Weights of a small GPT-style language model, trained from scratch on English Wikipedia.
Size: 10 layers, width 768, 12 heads of 64 (6 for keys and values), MLP 2048 SwiGLU, 144M parameters.
Architecture: RMSNorm before each block, no biases in attention or MLP, untied embeddings.
Each number is 128 + 24 x the weight over its row's rms, rounded and kept within 0 to 255. Layers, rows and columns count from 0. The size above them is the row's rms in percent of the matrix's.

# layer 2 MLP up, 2048x768, rms 0.0199, rows 1784-1818, columns 704-767
size [ 95 103  95 106  99 108  99 105 101  99 109 106  99 104  99  99 102 101 103  96 115  92 102  94 102 100 111  97  97 102 103  98 105  93 108]
[[181 156 162  93  78 153 117 122 147 158 175 137 175 119 146 124 126 142 171 134 114  80 121 127 157 144 149  96 100 168 128 143 141 154 135 154 109 132 132 104 104 157  97 138 125 119 124 117 115  98 147 138 127 146 110 105 112 138 118  81 159 131 155 151]
 [118  58 144 108 121 133 118 156 131 105 107 137 161 124 133 158 120 127 119  90 157 140 125 152 139 121 134 144 121 163 148  91 108 112 155 139  94 128 151 117 117 105 140 139 110 136  80 122  80 114 114 127 137 158 162 154 151 142 139  57 130 157 113 157]
 [112  78 108 158 168 134 126 168 154 127 113 177 138 153 113 113 123 105 186 131 123 113  84 115 108 152 110 118 108 134 140 163 163 188 180 125 121 147 183 160 139 126 128 188 143 113 111 136 120 124 108  97 141 112 113 137 124 202 188 132 113 118 122 104]
 [142 143  72 148 141 122 119 120 161 108 150 127  81 116 115 105 125 119 146 122 117 122 123 135 143 135 115 154 144 125 119 110 133 109 114 158  87 107 110 102  59 146 143 141  96 160 127  99 140 114 103 116 141  62 115 158  73 131 142 120 156 103 111 125]
 [138 103 148 140 173  80 140 150 124 141 130 123 141  76  94 117 157 137 157 110 119 122 120 127 134 114 142 115 113 143 161 125 107 129 128 150 124 120 166 142 146 114 147 119 119 123 147 125 130 133 107 154 108 125 129 119 131  99 112 146 123 162 145 122]
 [119 113 120 123 135  80 126  81 111 103 100 158 143 118 139 177 151 118 177 152 102 135 126 124 177 146 129 130 122 129 126 128 116 155 123 143 108 134 126 136 104 132 136 125 124 101 128 118 106 122 119 152 160 156 150  89 162 146 127 134 181 139 131 120]
 [153 143  93 142 151 129 148  91 112 166 150 128 174  96 141  94 107 107 129 160 136 138 103 132  93 126  95 170 127  91 134 104  94  98 144 121 136 170  72 132 137 121 114 120 144 136 144  76 108 107 102 120 110 164 125 134 139 122 133 120 165 119 146 158]
 [143 163 120 152 113 109 127 150 105 114 174 124 112 112 167 123 128 133 166 117 129 125 148 142 128 103 146 131 128 174 126 137 119 149 143 108 131 127 133 123 136 160 112 117 156 129 113  95 139 119 106 129 139 115 131 127 140 156 113 101 158 119 140 146]
 [118 109 102 117 164 120 157 147 131 115  76 155  90 120 140 129 134 131 147 155 115 163 113 122  95 140  70 160 109 116 119 119 127 135  94 148  87  99 120 180 123  97 153 140 143 130 126 106 133 129  81 123 150  97 153 117 152 103 129 119 120 157  83 142]
 [142  68 170 168 134 132 111 156 123 120  70  93 113 175 133  73 143 142 162 197 110 155 114 146 105 113 123 162 158 116 121 125  91 140 138  86 117 113 147 143  97 143 188 120 119  95 131 144 126 155 112 126 138 117 148 130 118 131  87 136 140 143 124 137]
 [135 179 132 108 110 141 107 131  94 103 132 132 123 110 138  83 107 169 138 133  99  92 138 159 132 127 135 146 145  62 171 159 121 160 112 126 118 135  47 114 126 147  84 176 123 104 115 131 118 101 129 108 157 134 129 112 145 136  99 159 139 116  85 149]
 [131 107 128 168 120 121 159 160 111 110  64  90  96 131  97 159 112 106 148  79  89 140 163 166 129 160 136 130 117 134 124 174 166 110 161 131 176  99  91 145 118 121 112 124 159 139  85 111 104 129 100 121 152 126 152 109 123 147 130  93 165 128 124  92]
 [117  94 128 134 151 107 143 117 142 120 103 122 154  84 137 158 100 126  83 183 150 125 169 155 101 132 151 168 131 117 100  91 127 140 141 107 105 158 146 128 101 116 102 101 147 117 119 116 111 113 102  66 161 139  92 108  97 135 126 124  75 160 115  84]
 [146 124 128 144 108  95 112 143 159 147 132 149 129 116 138 116 140 149 146 149 147 135 136 143 119 128 134 128 135 115 113 132 131 150  94 153 127 106 164  81 129 126 130 116 162 123 143 130 183 130 107 127 129 136 121 129 113 107 177  62  94 121 135 129]
 [117  93 110 134 132 135 147  60 142 158  92 120 143 144 123 109 117 125 110 144 117 153 100 157 105 146 125 168 149 143 103 125 138 170 147 138 144 109 144 126 174 118 112 133 106 111  96 163 110  88 135 119 121 118 115 152 111 172  87 146  80 167 118 145]
 [106 129 188 100 146 163 116 123 149 103 139 126  94 133  87  72 120  97 128 168 133 156 150 110 166 106  97  82 128 169 132 118  93 127 161 155 112  92 111 133 133 110  89 143 147 124  93 135 124 101 135 180 159 138 113 148 107 145 108 163 153 135 117 127]
 [113 143 106 204 119 156 177 154  95 101  73 109 112  94 169 133 135 128 164 131 151 114 141 154 100 136 148 111  69 116 155 150 116  93 149 118 118 118 137 139 127 143 128 193 126 138 133 112 110 160 142 152 164 109 121 154  73 137 136 139 119 124 100 119]
 [145 115 141 106  90 120 113 125  99 137 116 128 136 134 165 120 135 124 128 150 134 133  97 118 130 148 138 137 137 171 128 137 145  87 102 106 126  89 142 135 142 129 130 144  99 140 147 135 100 126  88 106 108 135 148  86  90 143  76  71 144 129 102 104]
 [132 145 151 134 133 127 140 147  71 141 108 129 111 116 128 156 175 117 139 147 144 172 174 147 142  68 125 118 126 125 131  94 196  98 172 142 158 134 129 136 131  76 150 125 141  86 116 149 137 140 121 130 148  95 134 143 120 148  93 131 136 108 151 142]
 [ 94  87 141 158 177 167 124 161 131 123 149  72 146 149 119 126 156 140 117 106 149 122 118 134 160 139 142 165 149 101 121  96 116 128 142 122 149 141 127 156 134 127 122 148 127 133 106 162 104 163  79 112 145 143 131 142 102 168  95 115 136 125 155 128]
 [ 99 138 111 138 101 100  89  92 172 144 152 113 126 127 118 128 125 112 131 101 147  79 148 145 170 163 103 123 117  95 146 118 103 156 136 111 120 133 131 192 136 143 124 140 160 125  83 129 127 157 119 149 144 113 101 157 148 138  93 153 149  91 114 142]
 [154 123 121 151 128 102 156  75  65 109 166 137 178 153 113 140 103 128  99 151 104 127 167 168 138 180 106 138 110 121 167 139 144 135 154 143 106 125 166 100 149 113 126 165  82 155 105 126 142  84 181 162 135 111 131  87 103 134 110 142 125 153 131  67]
 [125 108 147 151 104 124 105 158 155 132 105 158 149 189 164 135 147  83 122 146 125 155  90  91 123 145 167 132 124 146 132 125 127 106 116 113 160 107 153 132 136 127 130 138 152 157 114 104 134 105 107 150  79 197 107 140  91 106 126 102 139 105 129 137]
 [107 127 122 107 157 125 143 162 134 108 117 187 189 152 156 102 160 129 130 119 124  99 140 145 123 136 124 118 120 148 142  94 125 169 143 136 145 119 138 114 150 133 156 149  68 120 110 175  95 135 121  62 148 139 179 130  81 127  90 137 143 170 156 112]
 [116 149 138  97 132 134 112 120 154 101 148 148 111  81 147 135 107 149 125  83 137  91 156  78 129  94 113  94 104 126 158 100 116 138 119  99 142 148 104 125 134 102 164 143 129 141 116 138 154 118 109 116 176 139 102 139 137 140 152 114 121 119 133 156]
 [130  69 156 119 102 120  93 177 121 146 144 158 131 188 125 128 133  92  97 113 134 120 121 150 110 137 143  83 119 121 117 137 172 115 142 113 138 166 125 136 133 146 112 129 138 114 155 131  98 112 132 124 118 119 127 130 120 134  98 176 106 143 149 114]
 [108  93 127 135 127  82 120 153 100 106 126 136 139 113 126 124 163 145  96 113 125 146 117 128 109 137 107 152 123 108 162 116  93 105 107 134 135 128 115 167 130  92 156 103  73 110 109  79 145 103 156 161 143  80 118 144 190 109 154 164 100 175 120 112]
 [132 111  99 123 170 136 167 112  96 111 120 126 147 135  84 122 101 116 107 114 182 110  98 138 121 116 118 148 119 114 130 110 120 106 148 151 122 132 138 135 137 148 163 130 159 115 108 146 172  98 172 128 108 138 118 149 161 126  94 171 120  76 151 132]
 [116 139 161 129 133 118 143 113  91 128  84  95 125 120 138 152 109 124 126 153  91 124 182 117 152 108 131 141 170  98 130 156  81 133  99  97 142 108 148 131 117 111 114 160 110  95 105 124 126 174 138 131 164 143 106 113 102 130  91 136 114 143 122 149]
 [162 125 152 180 144 135 132 151  92 133 133 107 115 112 167 153 175 140 125 138 152 147 136 154 128 122 152 136 100  99 162 169 119 116 160 169 158 121 107  99 124 146 102 156  75  93 117 133 164 165 119 115  99  65  92 109 143 131 189 132 103 194 136 118]
 [ 82 127 108 167 186 103 129 122 166 124 145 142 100 135 125 109 140 114 112 118 139 112 156 113 128 139 116 158 139 148 131 121 149  96 145 148 122 101 163 136 170 138 111 136 160 143 161 150 119  88 102 145 121 123 170  95 139 122 168 151 129  87 143 153]
 [134 140 129 115 114 100 117  90 146 131 149 117 140  83 132 155  95 134 136 113 103 128 103 102 105 163 141 124 106  92  97 145 153 151 152 135 128 175 112 128 148 105 163  99 103 135 145  98 158 105  92 130 132 136 130 139 138 137 162 137 143 102  89 118]
 [129 180 110  82 135 136 131  83 121 137  92 110 151 141 113  94 113 152  93 125 103 115 161  86 183 142 105  96 128 143 123 130 129 125 141 126 128 152 135 131 151 140 115 147  91  85 118 118 147 151 164 123 132  88 125 189  68 109 151 162 127 136 133 106]
 [ 82 136 139 125 123  99 102 169 148 104 136 129 170 138 125 130 149  95 130 147 145 135 151  90 115 143 119 118 162 131 131 152 150 121 109 116 121 131 160 151 129 115 118 132 160 155 124 106 186 136 148 111 131 149  99 175  82  70 153 141 133 124 101 114]
 [131 141 169 133 112 136 109  92 132 124 144 163 102  89 159 169 153 127 124 173  77 143  72 114 129 104 152 145 130  81 124 125  90 110 123 119 101 129 152 145 133 108 146 140 144  65 161 165 127 130 101 125 139  89 140  99  90 149 136 105  95 135 141 145]]
# layer 2 MLP down (transposed), 2048x768, rms 0.017, rows 1784-1818, columns 704-767
size [ 95 103  97 107 102 105 103 104 102  99 106 103  99 100 100  96 101 101 105  98 106  94  99  98 101 101 110  96  99  99 101 100  99  92 105]
[[ 90 151  91 141 123 129 110 128 137 131 101 110 146 106 155 100 129 123 155 124 124 134 126 217 171 129 134 167 102  74 142 119 116 110 154 119 113 161 159 111 154 205 133 129 166 133 143 133 134 107 151 179 153 141 144  87 117  99 141 102 158 175 115 131]
 [149 167 139 122  97  97 150 133 141 129 172 132 142 108 172 125 132 107 131 175  76 120 154 114 103 110 101 133 180 174  94 170 102  95 144 123 134 205 130 135 140 101 157 129 148 104 128 158 160 150 119 105 154 109  93  98 128 141 153 116 151 104 100 111]
 [120 106  86 113 131 128 120 147 158 100 144 169 161  91  99 129 136 116  89 109 135 139 107  78 157 110 141 116 129 103 122 117 124 182 140 106 103 142 144 130 117 114 136 171 120 148 200 127 161 138 136 158 114 141 138 147 127 117 133 112 141 124  85 146]
 [ 97 119 120 122 133 126 124 132 134 122 157 136 121 125 155  97 155 101 138 133 145 102 122 131 125 114 174 115 133 109 140 106 168 164 133 125 103 123 107 108 125 160 133 135 122 147 118 125 128 134 123 153 138 126 124 133 127 134  93 127 163 122  92 114]
 [110 132 111 109 139 131 120 154 142 131 163 109 133 149 135 108 118 127 105  93 142 111 115 140 127 104 157 148 114 144 132 151 156 129  78  91  98 139 119 103 122 125 145 143 150 136 133 132  82 116 132 137 140 117 156 160 180  73 133  75 171  90  94 129]
 [136 142  97  86 124  89 110 115 100 115  94  86 179 124 124 103 135 133 149 118 135 131 132  89 123 151 148 135 137 148 138 124 158 102 141 123 116 241 136 155 161 118 126 117 139  88 120 116 143 147  99 121 142 147 153 126 124 123 140 119 123 150 153 117]
 [109 155  91 167 140 165 126 121 157 128  83 131 114 158 137 184  87 107 158 124 152 140  87 150 135 107 102 134 139 113 139 150 135 117 116 155 132 228 114 124 103 182 107  85 123 147 122 105 108 146 189 124 138 114 151 150 134 111 139 130 111 152 162 143]
 [186 135 148 126 130 159 156 123 153 115 113 159 149 102  98 131 118 128 145 113 128  85 116 143 119  94 139  96 159 158 104 103  99  98 149 148  82 100 155 116 126 155 125  92  99 137 146 132 131 122 107 137 148 157 131 130  84 106 139 131 148 164 107 148]
 [132 158 110 133 142 118 116 143 141 130 131 151 136  94 139 141 126 144 158 137 110 114 151 171 109 140  92 125 128 147 156 120 131  66 154 124 175 105 140 123  80 166 104 163 129 129 104 111  85 120 117 141 142 122 157 146 169 106 156 139 155 131 113 153]
 [141 110 155 158 121  93 124 117 131 148 147  90 148  96 127 114 120 119 118 162  83  82 138 132  74 125 130 108 108 103 164 126 104 126  98 140 146  58 113 112 109 125 126 176  77  83 131 109 129 136 129 132 103  91 134 133 148 139 114  86 162 169  94  96]
 [136 157 128 100 124 125 117 150  86 139 160  71 115 132  76 129  87 141 159  95 111 147 100 139 117  96 163  95 129 106 135 171 130 127 103 113 109 110  95 124  94 111 133 140 143 109 117 125 111 109 106 128 107 113 122 109 156 124 139 127 195  73  94 146]
 [149 126  90  98 155 136  87 146 101 147 110 118 164 150  85 151 119 139 124  73  95 181 152 140 135 152 170 112 102 150  99 151 129 145 151 130 144 144 142 165 116 124  76 119 169 130 152 117 147 156 131 145 141  94 157 124 102 115 156 127 169 137 115  99]
 [124 165 156 110 115  99  89 117  90 130  89 151 125 126 133 177 194 104 103 162 126 144 133 153 116 136 122 110 120 108 163 160 144 137 117 128 170 143 133 109 119 107 125 110 139 146 122  89 142 165 160 129 141 100  83 118 165 189 111 159 141  66 167 108]
 [184 115 135 136 116  81 139 156 108 150  95 127 124 103 149 154  95 150 109 136 161 120 104 150 143 117 142 129 138 110  82 132 147 129 137 172 140 157 129  99 137  75 126 131 147 153 110 148 152  94 138 140 150  79 129 146 109 138 148 117 137 132 150 124]
 [148  91 154 150 131  83 120 135 137 149 115 138  97 129 157 142 124 159 110  91 165 131 120 134 132 147 105 119 138 134 109 147 127 114  86 122 143 147 163 116 123 140 131  58 123 151 143 145  99 115 123 154 148  90 119 104  89 151 175 123 104 165  94 143]
 [137 111 132 182 139 131 123 110 133 141 146 118  80 146  76  92  97 123 123 111 118 136 106 105 147 125 124 133 172 134 137 109 108 122 154 118  88 108 118 120 143 134 129 151 157 118  80 132 105 117 144 143 146 131 132 138 122  80 135 126 149 138 104  92]
 [118 132 108 159 116 159 105 125 135 127 115  94 128 133 161 104 133 148 151 117 158 158 126 112 121  94 142 101 110 129 150 123 102 172 116 111 143 127 140 163  86 115 137  98 125 132 105 131 133 172 153 149 116 113 154 124 144 138  81 125 103 133 133 173]
 [110 105  77 114 116 128 116 125 145 114 138 134 121 129  95 125 168 113 125  96 125  91 151 119 190 128 178 113 187 149 127 104 117 118 123 112 167 178 114 107 143 108 137 160 108 125 144  89 126  85 109  96 121 147 110 105 131 170 132 114 135 106 141 166]
 [ 94 112 125 162 111 180 126 159 163 148 111 139  71 140 124 132 133 156 163 140 111 106 106 105  61 103 171 153 122 137  93  68 194 109 145 170 115 200 119  70  92 134 141 120 147 123 132 178 130 131 107  73 127  73 122 104  92 130 129 103 156 129  78 116]
 [ 97 107 137 127 129 119 151  90 132 118 139 124 115 100 112 127 144 141 106 138  93 117 122 150 142 150 138 112 145 145 133 130 159  91 143 108 107 133 109 136 135 107  98 147 122 134 128 174 147 110 126 143 118 164 117 152 127 112 143 128 152 146 104 126]
 [126 103 136 132 104 127 112 118 146 118 126 139 112 105 130 143  99 126 118 139 122 116 108 118 143 150 140 154 118 117 121 110 122 128 115 117 137   0 149 134 123 117 138  90 125 134 142 112 117 141 104 127 126 133 173 125 124 117 123 141 166 126 122 158]
 [113 134 147 126 164 135 131 100 123 160 158 116  88 105  89  85 126 139 120 118 118 159 107 123 109 134 117 125  94 131 155 127 116 135 115 130 163  67 144 134 125  94 110 159  91 127  61 163 148 122 115 149 102 137 105 139 146 136 150 122 132  99 134 140]
 [139 135 128 159 129 117 125 153 127 145 140 150 147 139  98 150 168  99 114 155  96 153  97  92 134 115 126  88 119 141 131 127 113 118 154 145 126 245 138 124 117 117 115  62 178 138 135 148 147  81 112  93 177 134 116 112 119 138 115  96 158  69 128 117]
 [123 131 168 137 131 128 144 138 111 113 131 130 108 181 115 109 140  95 127 124 148 127 175 144 147  81 124 145 119 137 129 137 126 144  98 138 115  96 144 130 172 140 101 158 115 180 116 141 115 114 102 153 125 131 116 121 142 107  98 119 101 118 115 125]
 [152 161 166 129 143 110 139 147 145 134 119 121 107 131 116  95 116 117 188 119 130 134 161 152  83 118 143 143 124 150 136 112 160 201  89 140 104  74  98 132 127 149 140 101 152 150 142 158 139 114 156 145 179 114 102 122 136 161 137 109 120  89 130 135]
 [122 101 141 149 179 120  68 151  99 148 122 176 129 145 125 157 158 111 127 119 104 152 148 114  88 121 133 104 116 129 107 104 118 139 135 139 112 174 116 120 118 107 121  80 186 109 171 133 121  76 120 140 150 144 101 133 137 160 110 130 144  85 139 148]
 [139 141 107 164 137 150 124 158  87 113 114 116 146 114 132 112 166 123 139 101 144 121 139 154 148 140 138 118 112 122  94 128  94 141 125 142 176 119 126 152 142 119 132 185  95 124 122 123 137 132 128 108  94 133 146 180 129 104 190 165 129 147 157 136]
 [127 158 123 133 138 139 104 145 138 154 139 116 123 172 110 126  96  99 166 162  81 105 145 130  58 129 141 129 148 116 129 100 151 101 149 133 149 215 168 100 106 132 158 115 133 136 111 149 109  69  88 168 134 105 114  91 127 158 148 120 150 167 113  82]
 [136 128 146 127  99  96 129  98 119 124  87 133 118  97 149 134 122 146 107 134 129 119 132 116 125 124 139 149 167 129 110 155 136 137 156 142 148  82 131 163 146 151 127 124 137 180 136 130 105 159 107 150 129 142 155 156 158 121 185 170 126 120 110 118]
 [139 135 135 120 125 127 141 122 108 136 158 145 112 119 163 176 147 116 162 125 146 152 123 103 128 101 138 111 113 138 148 145  69 103 131 127 165  67 138 141 117 126 133 179 148 105 122  98 176 171 121 108  59 137 141 133 165 115 205 141  71 160 143 151]
 [134 120 151 126 113  81 112 124  90 136 111 127 147 105  87 112 120 120 121  99 123 141 150 135 110 121 113 141 119 131 139 100 114 116 104 131 122  47 184  98  99 130 115 120 115 162 145 157 119  94 120 129 115 123 130 119  97 206 160 119 110 104 137 157]
 [146 152 137 109 131 117 131 158 125 124  78 140 134 127 120 113  87 136 142 130 116 142 125 109  85 139 121 151  94 153 136 117 117 136 180 135 162 156 140 121 106 114 127 175 101 109 105  91 108 144 154 160 119 147 141 147 171 122 129 108 166 119 107  86]
 [123 136 137 129 139 149 102  49 131 147 145 145 105 131 118 128 115 123 172 118 147 124 117 120 181 134 133 143 128 149 109 135  93 124 159 163 136 226 102 129 136 112 134  74 136 148 136 169 124 136 107 161 128 146 140 128 134 103 128 156 121 131 117 157]
 [151 119 120 152 173  96 105 132 127 159 132 158 117 128 132 110 129 175 121 148 142 122 132 120 133 125 119 140 116 122 132  90  96  92 140 121  76  95 138 142 113 117 175 178 146 167  98  75  98 165 120 122 112 133 133  97 116 116 103 176 109 142 164 113]
 [125 146 155 162 126 135 159  89 147 145 101 133 124 123 106 159 139 167 181 108 131 130 120 145 140 116 130 124 109 110 144 138 115 135 127 128 109 109 127 124 158 171 145 131 121 138 101 156 122 112 114 167 148 133  56 129 125 123 106 134 159  87 155 153]]
# layer 2 MLP gate, 2048x768, rms 0.0204, rows 1785-1819, columns 704-767
size [107  94 106 101 108 101 100 102 102 107 110  99 107  92  98  97  97 102  94 122  94 107  99 100 105 109  95  96 102 102  95 107  90 104  99]
[[112 117 123 132 133 116 136 121 151  89 138 146 118 130 114 137 159 131 128  99 145  90 137 126 140 120 146  99 109 100 119 129 150 128 176 100 131 141  96  82 112 107 101 143 114 130 156 104  95 119 180  87 117 139 129  81 120 139 139 150 162  96 122 125]
 [103 134 116 124 120 155 137 116 117 105 138 159 128 182 117  78 101 152 104  65 124 149 138 144 145 134 119 138 145  99 159 143 147  65 145 168 155 107  96 161 155 108 124 135 118 166 169 113 105 145 115 154 168 143 128 146 151 125 136 139 130 116 124 132]
 [123 127 152 156 169 153 145 105 134 118  90 114 145 131 148  97 136 119 128 133 177 153 143 129 154  96 139 144 122 113 121 141  24 154 151  82 142 120 160 131 130 145 131 128  88 108 121 162 118 117 158 140 149 146 138 111 124 138 147 117 100  97 110 132]
 [118 113 136 122 117 140 133 135 106 137 121 129 160 139 136  80 126 129 141 106 142 134 151 132 143 114 113  91 141 152 150 170  94 143 113 107 143  96 157 122 156 121  83 120 171 151 145 140  69 146 149 139 150 132 150 148 137 137  95 144 161 119 148 152]
 [171 115 159 135 129 136 119 115 132  86 108 136 130 114 141 132 143  97 188 136 134 109 180 126 151 122 137 114 146  90 157 129 112 131  97 106 140 130 139  97 138 150 135 111 110 133  56 127 165 143 119 118 138  91 113  91 120 202 128 120 113 119 176 154]
 [128 115 128 122 138 122 109 160 128 171 160 154  94 110 132 130 163 144 118 105 122 143 145 110  90 141  81 145 170 132 141 118 129 133 108 149 104 147 156 120  96 143 156 134  60  98 140 123  66 121 140 130 133  85 134 150 126 146 137 151 115 120 109 113]
 [141 181 152 117 102 147  79 146 208 127 107 148 152 149 125 165 117  96 123 131 123 119 114 143 126 117 157 129 135 140 146 111 101  95 102 134 104 118  88 107  90 131 168 117 123 152 166  91 149 141 127  79 142 119 133 177  89 155 145 117 125 152  97 147]
 [118  93 144 108 121 141 157 115 111 103 163 141 106 148 129 113 114 116  86  79 163 138 114 125 103 109 147 117 143 114 129 172 137 127 147 139 150 121 116 139 143 102 129 133 142  66 154 122  82 131 138 140 132 176 117  95 140 162 134 182 137 150 141 129]
 [131 134 127 100 139 146 196 148 158 108 103 111 156 109 104 149 120 117 106 127 151 113 148  89 114 134 102 104  66 154 122 142 149 178 148 142 132 125 167  77 126 120 134 121 129 124 166 135 123 135 112  80 121 154 121 111 179 100 111 114 144 115 103 134]
 [148 143 130  95 145 166 146 142 151  87 160 120 111 134 131 118 151 109  95 134 121 101 155 124 117 114 163 148 154 101 131 141 127 175  82 138 174 138  57  97 135 139 135  95 121 105 163 114  95  87 108 139 142 124 151 110 121 146 127 156 144 126 116 181]
 [135 114 144 136 134 122 168  99 137 137  76 147 152 164 108 154 104  97 135 118 116 127 137 131 159 137 152 116  83 107 104 156  97 125 105  83 160 112 113 126 108 104  98 125 153 116 151 104 103 127 135 115 170 132 129 129 104 142 109 124 137 133  98 124]
 [ 87 160 164 156 136 149 161 133 170 118  89 119  92 135 105 131 155 144 138 164 167 146 109 115 176 100 131 153 166 147 154 113 127 150 165  82 131 147  96 132 161 142 167 126 155 172 129 153 136 100 143 116 112 112 106  81 139 170 121 124 133 106 117 114]
 [104 143 116 157  90 113 150 121 200 136 104 160 115  99 150 165 162 153 124 118 125  73  83 172  85 157 134  93  92 111 165 126 133 155 103 153 107 124 125  93 125 136 145 134 176 157 135 154 152 108 100  98 165 110  81 110 142 102 138 102 109 105 120 100]
 [118 109  97 106 120 122 116 151 101 104 139 136  80 145 123 121 128 127 172 135 126 115 162 144 164 151 102 142 114 143 132 132  61 157 122 103 152 119 111 123 122 172 147 127 130  95  96 161 110 134 157 107 148 153 115 117 136 121  89 155 130  87 173 133]
 [140 129 152 117 100 131 127 115 167 124 112 131 116 166 130 132 155  84 142 157  81 115 136 118 131 139 117 108 130 156 110 123 169 103 139 121  94 128 136 109 146 136 116 147 101 141 167 125 146 136 170 145 118 151 128 139 114 142  80  89 121 136 140 129]
 [107 129 169 136 151 108 122 164 121 119  66 159  91 134 144 134 177 126  98 113 148 130 171 156 105 132 104 142 143 137 123 141 120 154 157  94 149 158 143 125 134  99 125 127 152 161 176 117 100 150 137 133 170 127 103 132 130 150 149 131 154  74 175 141]
 [126 125 115 107 115 118 153  89 100 111 113 119 128 134 157 145 147 125  98 149 156 136 107 115 131 127 105 120 124 106 175 142 151 158 117 159 130  77 147 156 172 126 108 121 119 162 141 115 116 123 142 145  99 118 126 104 192 116 120  74 123 156 115 133]
 [ 99 144 161 161 119 102 111 133 154 145 116 116  94 122 144 131 140 146  96 151 105 138 124 137 105  98 128  99 132 128 153 135 125 134 105 122 118 134 110 117 162 137 133 109 103 164 128 183 133 109 112 131 121 131 106 146  98 146 157 117 118 160  95  74]
 [126  99 153 113 119 155 144 121  89  92 131 108 104 150 122 105  66 119 131 143 112 151 117 103 128 142 131 130 113 134 149 115  72 146 125 160 141 108 118 123 148 173 162  94  81  82 131 125 110 137 156 121 141 122 135  81  91 126 106 151  74 176 122 144]
 [150 162 121 111 112 128 191 181 142 116 139 155 139 195 120  87 164 137 141 113  78 131 128 132 108 110 142 119 119 144  96 138 154 137 134 104  98 162 125 115 111 127 158 141 152 114 152 152 138 137  99 122 101 120 130 166 138 185 180  99  71 161 123 160]
 [123 129 118 103 107 116 138  98 188 130  95 116 114 129 155 120 106 158 152 105 138 117 167 104  88 130 158 102 158 114 119 157 103 103 100 132 107 115 105  94 114 134 145 121  93 133 126 135 120 149 110 134 108 123  88 140 149 145 101 159 151 138 115 129]
 [122 120 111 112 129 143 121 130  98 154 120 155 150 127 151 122 161  70 112 122 124 109 100 102  92  99 139 130  84 134 121 122 151 140 142 119 133 157 138 114 140 132 106 138 166 141 153 139 147 116 140 137 135 140 102 132 109 133 130 116 111  95 141 145]
 [155 139 155 143  97 120 163 111 139 111 120 112 161 103 155 131 111  86 188 144 133 132 148 122 118 134 137 113 138 136  83 122 141 122  96  77 166 100 142 156 127  99 120 163 146 122 129 121 130 142  95 147 121 133  98 140 161  93 159 119 135 104 112 107]
 [116 138 154 127 175 155  77 114 156 168 117 139  88 109 128 106  96  89 140 134 132 108 144 151 111 126 148 116 138 112 147 111 125 141 123 131 133 133 105 157 135 165 153 107 143 131 165 109 125 127  97 112 137 141 139  96 133 128 149  88 120 128 152 146]
 [159 106 125 161  95 135  91 174 136 123 164 116 120 140 122 133 166 138 111 127 127 135 118 137 173  90 116 144 127 148  75 127 128 136  93 118 116 147 136 134 165  89 123 161 154 130 139 145 109 104 115 144 107 136 174 140 149 102 168 116 111 149 148  96]
 [121 173 107  95  76 109 152 108 166 129 116 178 147 120 102 153 104 126 114 152 103 153 126 119 108 143 125 137 114 132 124 109 135 104 106  86 155 134 143 117  96  96 137 132 121 115 161 107 132  85 141 134 163 152 129 134  86  92 117 128 109 127 133 130]
 [132  91 140 135 129 107 145 159 122 100 159 109 108 133 134 152 148 140 116 126 109 163  44 119 104 156  96 121 122 160 101 107 135 123 115 127 118 145 107  82 132 110 134 131 122 133 137 187 111 115 138 138 113  89 120 105 130  42 129 129 132 141  89 109]
 [128 130 103 150 103 136 150 125 113 139 119 117 106 109 141 119 154 127  97 113 131 114 100 134  96 115 137 134 145 165 188 156 137 103 136 169 144 141 113  92 137 121 168 113 103 101 121 145 123 137 125 148 152 103 122 114 140 141 155 105 100 116 117 157]
 [ 99 114 117 131 141 120 144  98 106 104 155 170 103 149 131 120 143 114 118 126 134 137 126  85 193 139 132 150 171 158 123 128 165 172 103 117 136  89 116 121 143  89  97  98 124  99 115 129 122 129 128 159 149 143 161 131  85 171 130 108 148 111 157 158]
 [174 123 142 109 102 142 127 132 159  78 136 110 140 122 142  98  83 144 138  60 185 151 131 114 151 119 161  83 126 138 187 151 134 123 116 109 154 123 150 127 188 137 146 118  98 125 119 120 119 146 166 116 172 156 117 124 107 154 150 134  71 128 131 153]
 [143 127 145 129 122 110 123 109  90 116 151 132 149 122 120 126 153 139 139 131 131 106 103 128 122 107 117 135 146 110 156 135 152 156 120 145 112 140 125 127 163 121  99 152 155 111 125 112 168 138 159 117 121 142 151  91 143 156 117  89 106 145 129 178]
 [128 126 144  55 122  98 161 100  94 138 152 155 141 127 141  86 118 124 106 135 182 135 140  90 141 153 112 132 161 120 134 130 118 148 145 136 135 163 118 113 123 140  89 168 115 141 129 147 110 110 160 139 124  86 102 111  78 109  98 157 155 125 151 146]
 [163 118 152 129 162 159 161 161 121 145  94  97 129 150 149 102 142 153 127 127 150 120 164 138  78 121 102 152 126 103 151  96 172 136 161 138 146  92 101 113 129 128 141 121  97 114 161  89  82 150 123 126 165 104 115 129 107 128 130  73 113 142 147 114]
 [149 128 138 152 173  81 123 140 166 148 140 146 161 106 121 138 109  88 146 164 141 130 123 135  96 130 132 106  99 174 128 169 120 143 122 143 108 127 156 160 119 120 152 137 117 150 174 107 143 112 123 112 127 117 128 132 174 144 126 123 180 144 134 157]
 [150 156 153 141 140 117 102 125 111  96 137 139 109 146 151  63 175 125 118 107 126 149 141 113 145 152 126 122 161 123  77 126 125 170 144 128 154 130 109 151 153 136 107 137 133  71 164 124 138  93 131 146 149 154 101 138 138 179 107 118 110 113 118 156]]